From a checkpoint of a small transformer trained on Wikipedia: tied embeddings.
Each number is 128 + 24 x the weight over its row's rms, rounded and kept within 0 to 255. Layers, rows and columns count from 0. Numbers have three digits each. The size before them is the row's rms in percent of the matrix's.

# up: layer 4 MLP up, 832x320, rms 0.0438, rows 40-53, columns 160-319
# down: layer 4 MLP down (transposed), 832x320, rms 0.0309, rows 40-52, columns 160-319
# gate: layer 4 MLP gate, 832x320, rms 0.0464, rows 41-53, columns 160-319
up40 090:130127120114157185130148109122134111135104126132187136092161105096151110131116112120114149091114123123158123127121127111148140153105104125155103139100132130120150138159123163136124091177147168155146171151125138140140140172118153147120152120163156117126156082130146062109131100125089162101113133172133120114148139142115163109145067096149069118099101136099101075146157113125141152153134116094114096104127092140137095139148126131108128101096151086139125128130087121122112156141107083
down40 099:102141154113135122135172124157126136179140132105118110111135114134164157134127117125130173127100113168110107161097139176137135139139172048096120091148112103136153119129131133111122173118153039140099152138112110086113127115139115093146147119131084113123150122143136114115194127134127124180146219130116131111110130097083110155158100127159112147152134134128131106137113102147130114142109119154138107157193122150089167110088135154120147144096111150102106171110159148160080111096125137
gate41 108:115173107084121158154139125146111120115134139156129114141126127115138105076135080169131144101173145110121103161126112155151133148138137189115153114152116137104098159125116118114130093147093122114189144134113136104138157128103164151146158130114102108136119126107124108164130148166153124163115096056083132120125104089113114151159140114114075125172149121152121151128167098140129163126139122134110150133140125110140178102124135168121156160156090107135167136146123113125116154180080144
up41 106:133139070149110173152125178150156139064144103106140131165133122116157148092132110145140132093137114123114106078133119143142093148134138182116149171123148154104128170170120115109108117153118149153152122121116123137115164112153174139173126150088181125122124179150140118143115144129167140143121096089126140141127120120156140134156175113091117110145127146102165142122120107103159128095132141123090173152146134141133158126138166151136104118100122097107152130125075084135117103130157119
down41 093:119149155113100127148113097118119152108109142142138121101111157170137105113144090132123174139115139141158142107164147127133127111125125144091103095111096086109132088121130102155126156124142148151156121112148122138131128103119149164182142151103109094123133198126177092097103126120144128099186071148152150129143135105123118107119078149145058117094107124114100139137108075152075102144136116135097130151151111171123103126143158125124151109109149128151153099137144109133145101151094090
gate42 087:110141108120069144165137190100108116104136088109112091138129126139095144139145130145089174114099139155131124142149150126140164112102139146124161141118160116110166090127167088142170092141107136138147166112147110110090125158117121092149120171134132126137171140126121112128154121116113128068113131136121165130124084119121138136129134112111098126124182135104123118082143131119166142146139096137141122160157133175105148108181113184098150143149132129094112120152159104182122108125111156
up42 084:070134075128124127135115097104130173134155155128121054088144130137122139130129103096134135167096115152142151142106129115136144151141095135137128171168114154136115111125145110150123184131095081106168103145125061086192144145160128133126136134118137148161139133153162125141113128129136131118129134154151137179093135102108088110143109129115151138163121155128123125135144118151104091122108105177129128126124136115103133130053149163160138130185125153128100133079127120140134111157096152
down42 088:112128133161142106095155115120140123119155144121134145165153149140152103152100097163174110131144110126127119138112113148137110076064119140136143144090161091125151146118136177103178116097131172178136137174164126167100162119094136166106112113126163140171128107126108162152145106160139096128137139119168143110113093116138179096123167145141125124090124110093112124132113152108163153135148088113126123166143172152130106132150140117130091123109148132107163168146122119104128158114138184
gate43 100:166110173134133135133081133137124114112159131156153119120141123116125109134130101140132165141130170128126102118145131119110112093124143117115102134153114130163137149139152114151154120083099145151148162154156087094124120149139142089120139129095096156089119169110124128103118149102141120157158147122170159149125113102177138122133136142123167135103151140142185092088083157157135096136158142107104118138136120152191113120178188120081155118123144146156164103115126116124132145190126117
up43 101:123134159116124124162137151136130131089098099153089175093121162180135146145126173101195122135076139174142157154123181135141093131098131092133142152164125125104103115093105131134165142127129129137089137127133151137130135136126137138132113151170110097114134163125171112088142130137095098131119134123115127161108123123106130098074155108097172138123118138098096101086138110116069109093131118169107130149148152156115131164119137147069128120116176133133089082126149119069141113138108144
down43 096:075097111151113153142153161143104178086145147147134141130119107082100183121097129105123082155097116121088128112124125155139062136157070125149133118127128127141100132128151106144126117135126131138153120171067113120153166142133131132077117064164137143136123132130112073152145116134105136168114116119130098113106157182105138140143155187114126092108135106156115170151099152140178146132173113068112123149134145128080156103098124170109129142097098163116121168133164142147143133075133136
gate44 095:098118130102081147145169109148101120161099141138166134121137111117158151143110083137099109113148117114082124134131130137103074174127162111146158118119110124110121140082085151098153112122164108110155094138131161142129123137150144168118132136125097126089132141106139122085126147135098122141163128109102149106162138088163139107131152105113107129119093131137131118146111135165126094138124088089114113119108109135127129112141126142119145103087156120124107139141132139115171121145116121
up44 100:116134194102145137179160076171132149201112092149129129122138146156144096099103148135116127114106105159143145163128125106130164093111103144128112113134073093128105108144108111118156133124185096125125145138132147091148130142145127150101119142136109156126105105148114083107180148144125103118142104077096113108134137110137132121142155121110106114162133154168183108110131108122157085156136149145145107137124097163112108073128125134154137118141096090134100138124168143101098093129141146
down44 093:151124140153120103143156147097099140147143137140105129099146156121147119140188103100145147107090132091120121099126102069156131124155159174135172113072157129154137077104108126107086115126127161082125097129115112162125137081130122136152133119120105123113155150149129167143091109144123169110146098116128124113131130135101086108148106151128142095121105142096140123124094123165099131145106132093130123156153110098115144153143140154181111129145127160165116089166131123114108143138098147
gate45 099:162169157093164132104183116140112107137134102086170097133158138119118172118106172122129164118177125141142101188129143113150103150086144129150120103149146136100113164125133143112110148162092157118161161143146185166173114137092098146101102109112135118119108120095128147143126142131087109129162130118110121127127141111158129136119169169122128189170129168112091127098127111124149138101104128126147092106163134163147125096150151108151123095117117150138134112094145144125111124115128137
up45 099:148104156151129100116142147151127156121103132101126086105100146136132185133149136113101172117112131130139143135137077194141081114119148137110103109102100088122153171100149142137127106104106139172142135133183113121108098126126145117134145118122108137178162138127134107125140148124059129142112190130138159132113143130129166137132081109130096104122159165079116122125097151147112109149135174080086134135144119126055107160123159131098118087097107190078138125119143099086126121093140115
down45 112:149127159090194091146121095120157184149166091137093187142137152161116132153122173168134122161107094113160131172140163156092082170106159143127126140139136122144110112124179159126115172150113107115121153160115082133103141126143119129121092082143082110120141141094104145092132108140086149173105113096104109090120150119096130132122135119112124130101140159080153130111139116110140132129110118135131130174110146121117151137113111100149117140097129138091146130140115133124111135141151141
gate46 097:051143124136145114139127173100134136092141170109116117144142156155124141129133135123103137126151099156115101169162170119120113126101162099111175134135168107119099178120139135141129110137142114149120169130167084102126092153136117170119127142119126133122154138151138120109127119185094113161122111081096129180115072149108144112139123088122126147088098124135082149125152125128161105106070128161096130122138130105106154097162121147124188128095096095125158140143152121127136124182095119
up46 098:114092096130144180093105161128140105132179151109101164121102072108137129153109124137136126123143100087107132173139126143108109132113146126133127152137122124107156187150107156149093129158161149130140130133126127127128138117121121111123120115205151127093130184121118110132118146145126116109102150142151142138132137172093147124142157112085129132113143111116127113136147146138142130075098138132125111131116137134128114150113136139135124162128118107153110140140109102134169131136145127
down46 098:160139139166140119130122105078111110144107080108161075102167103139139154132148133089125114146125111117126127102107107188177122146112078124156091150135111147125130085141137153111080126181154183148124118121096106078154138116156148177107140076176092116138151173133108150093131096153120149112142134146137123152148129124154117125076151164112116127103135142145112160147133118136120115115136155124075137162123118146138127145138104146147150132144128146109129110096133090141143153116135141
gate47 091:155111083118085149134136137135181087170147150142133146149158119126139171127140114100134101148119099086105102120097138112131115155174166139134133138163131119136160142145150121114118131116164142099171158125129109111100158140125140107134107105116150169120111134090115131164122104137122123119116123120143069143120135120182101149136186135039068087127150095130146150133128106119161169153158171105060108136116130117111153132118119152145142111144093120151128170134126135120136197156126164
up47 094:148173073164121165092165113137176100107171170144166143122152123106111161143112114122139150129108103098099101090118086130098111125198136151138107155140126114144100197110105137087124179141154151133130102098148150136141164135142145098188078087159150104134162106116131115100133164115139112134115140116148089157123108117146131159120097125118088150094144140130122173116141156113149129117083138122096111133161122107092108131157133111133170126145104144196133121120124171107139173150157143
down47 095:172152131128175141121165121161153149123115129117110098159127152130132177140109158135088126131154154112157147132157130154107154119065127161087163090089157121134103102135165151153123088151148142107133107138145139085097125135139173120119173069149159203100134115109125116127129125149147098152126151113142127078154073162154145111114144158100146133084099150154091143110125103085153148098144123103121109155104117140149136122131147154148185112126139155124163075118112107138121138152159136
gate48 101:132151154139144132118097152138149120134098115142132104124121132159129112135086134144080154141088104111110088124120137123072101148094108127136110119127120121169134135132091087133149106151120175138134131121146156122104085162113116129089139199115130173142133126122142141111143134160144088141173143088111137097119117108141159145133128122183159148122128154133142114164125186093141098141120092089089121116128129136129148154144193115115164104107121149102134134123112151119155138174110158
up48 098:119103133092133119100132148146141131128106137125101115101143125124152126106136159127087096111138131110138131120138135119127147132147143191114097126139141145126116125167164141089119125135114123146205147152103158114150132120093131149112104141122144107163138120104082111130138144137097149086094085118104119101173118152108125117071141137136141125136141143135150119145123118115108094127139167122094131082099075119152140171145132147106134141139152112123071153145105141152096154110170131
down48 095:129099130087116128119130107145164144067149139180150150132094134142122160128107149127130099113119113131118132141128153115128135110125108121125129143086136153111159108153142081151175168095088139129139148118142129138096131087117130110153106139112083150118105137138135137188087146104103125125089119119134116191167130153104140096132119147175121122145151108118113120161161114172109148118126147108115197122104109108111133102156143127142120148124120139080129123176135079142103165151123122
gate49 098:102122145155175145110106128138115147138131101149133146168140139131129149139135121145135175127132120138126104103076139128114100151142140177118148084121115114107168155146082102101131135089113154111106131161079155128144156139163106184098126120134159125104123130154130158132126102160132157165142131148090129123106088155149161169195141113132120127142134110108165121154138129108100151144093123145129161136093136147127148159102099108121136115139110100104149152125150161141185128126122129
up49 097:104102146119146137184180121146085082144114091122123092126090143127107166116160165101116138118159071108141079141069138188138155144103101115113123122145124094125131135158110128147121132094122104083121096122129144124110145113134159115149128113097086129135112149121184128106126100124087148107146168107197137146133139086107083082159107145146137142179137115080141098124102134153150090109159123117126106133122130138117144142115143131138121117101114136130093129159137137126122090121110147
down49 094:110115089140172133112074115109141107102129127115106173184086114110095133150117123127121104145149108097111088120137148172138094112073146160082131140129093120135158166170115136140121112117132167136146157135090100141126103116183095100140101138138144138121104136129120092160101102143110152146112112138127124156146079173117167143111129114154115134114144114188090100169103118121123159133140105118095144098118108127155144135148142144147151136128166098134098128109139095092142102131109132
gate50 102:141141111108108102141112130109105151150129164109166116143162153109086122143140106147144131101142145130158112113183177113128115123160118124153150145173106141165128152117136092185135114151134129134159140107126157162140102132156068154123126103133147163091121106096121143155155127101130093130170140109126138145092103114154117159151112136128156133126131164130146080140151140164112145114139115115140148137160118170174133077101173154125125171123103113116141149130189161117092136166142153
up50 099:126161136114147129125128112125139123122116123152131145110100152092123121143169117097122119149115122173159143084151136142157137140166139118160110138156140129130180123106149097173121127086120129159169113108139150151070122108156107106079090131103067145177128161148112151140137073141102129135125161141143164095167094111144132106135146137113106140132149131128124116148153106181146139130115116157114138140119119157123149126145139162127140133101144126112126118158136144155169139151136154
down50 108:138177145123147123108069130106134130107142146115106137114112143134154137120140154120133136134101115141145125156122148142115178109122149149116131087128115167138088126133101123152119097132137101129174133103106161099071124095149118125138127110150112156108179141124123124158148139103126103106153157159134072153112121139125126134158139128106156122106137112150146135083118103147096134074128155158165147110104119097114163080146134186159149128095126129133158105106165134125110109116125149
gate51 099:135109117103154171137120121135130126149128139135152127176107151089125103168113130128119122110163136125114110087151165093118127142117149185160134154090100125106134131101140081163132104135111161174147081109102092074105114166120159107104141135140127167129094120139115138115132160123141099123185108116132142083119127134128116124179111138143114112129166095182169141089158131106143133128114107094147183118144122139073093106092158113143142115123126107102174148111143147172136083150110143
up51 108:115123137115105116137164127132095100187095158151130149080168107153158153081133103159168153134112131116149163136109076131113081100153146084074095107142114154139095152150144136107149115113147070143121167115120159140126109081124126138163134102128097110132150179107083112139086131126104127168122134120106136131132138117144150155117133149101123111111091129095132169145063092197111104136156167135070108113141128145141154135164139119104135098115113135132107132124080128111117126123096127
down51 087:068155126157115123118115169150135143119177141135126130143170113144168132133129143125130124104165106165160085112114135138139120117111116110165108131121117089145140157130094147138097146116136149147162159137068104100120170081149139136108106117117111141149141159134132105145124147137119117154109145118127104129097098153169170136144160092161107095164127144114153130135139118107071148144136096122132126136117134147114150130152137107072129176128141095161116128082143097164094163175108152
gate52 100:114148145122147123147091091145122104095107103177098113137128120107105149138131098179137190104153098090122152160147143129124109140112148128143074131081139134117162141118117092162129115130106160161100136119141101072113149151122136105126171139156122104061138141146116107105152152091108093145160115106083185130131103119125166143144142115153125084156152109105110124120131143103115110162132127140077134154104125077152089140159174166141140123142091143107159164155141139104115109139083116
up52 098:136128089092122147142135141129178133078139139119139137073113177132130130119152139129171162131138120119106113103135112078138107124130140155105148175137137113096166116119065104114086124138144166112132149129178141155129122143130099122127150124121125136089153150119075127088138133109091108102151149111105138145143117158121121182112147112167158107105142085140126128118100111149150118118115127094096143133126118134125122148146131158150139111135118130150204157123092116140143130105141136
down52 108:080132157093154130144145159108132129128097154130168136125135124125150133116126138106123137105182108128149149150127119161178099146105137149126127124115117145104093154150146156171198124117122153114134122130114128128141119150102122156100108082101122127155133110169110149130137153167139135128090131116112144107089104106150125137119164118159103139129187162162143137156084202101118094132107104149131120116171096076113110093119103135126121153178105136124117117115164093143158151114139111
gate53 095:097161105120146129161102123072107142079157131156114113166087139109144163146135147128085160121109136124119089142142153160130115115133139080155155134131093128132093115064155103130136095054103129149152108116138068130127178117092111151108108178124114148177145166161121159089121122153128116127109158164093103110097072102149118143112148093155137132107153129122114177139129147101145085105112131124105140126129136119170146081159103133067145108152127126145133151095138095141162125120134104
up53 093:093140143145178105131141135143149112095103130112164115133145101082124127121132131138140136177150141117094078099116138101152089118131088110137152092135139163121121115111170139175087134127091125144162115117138113105142171140166106095139103158164137145144074134168159115126067160151146112117122132154085109153144151109124123129111112133121114146147152119116150122105107136126124103137138124105089106110118125139090158099143079130134149160121105145090140117134133115129139179137159077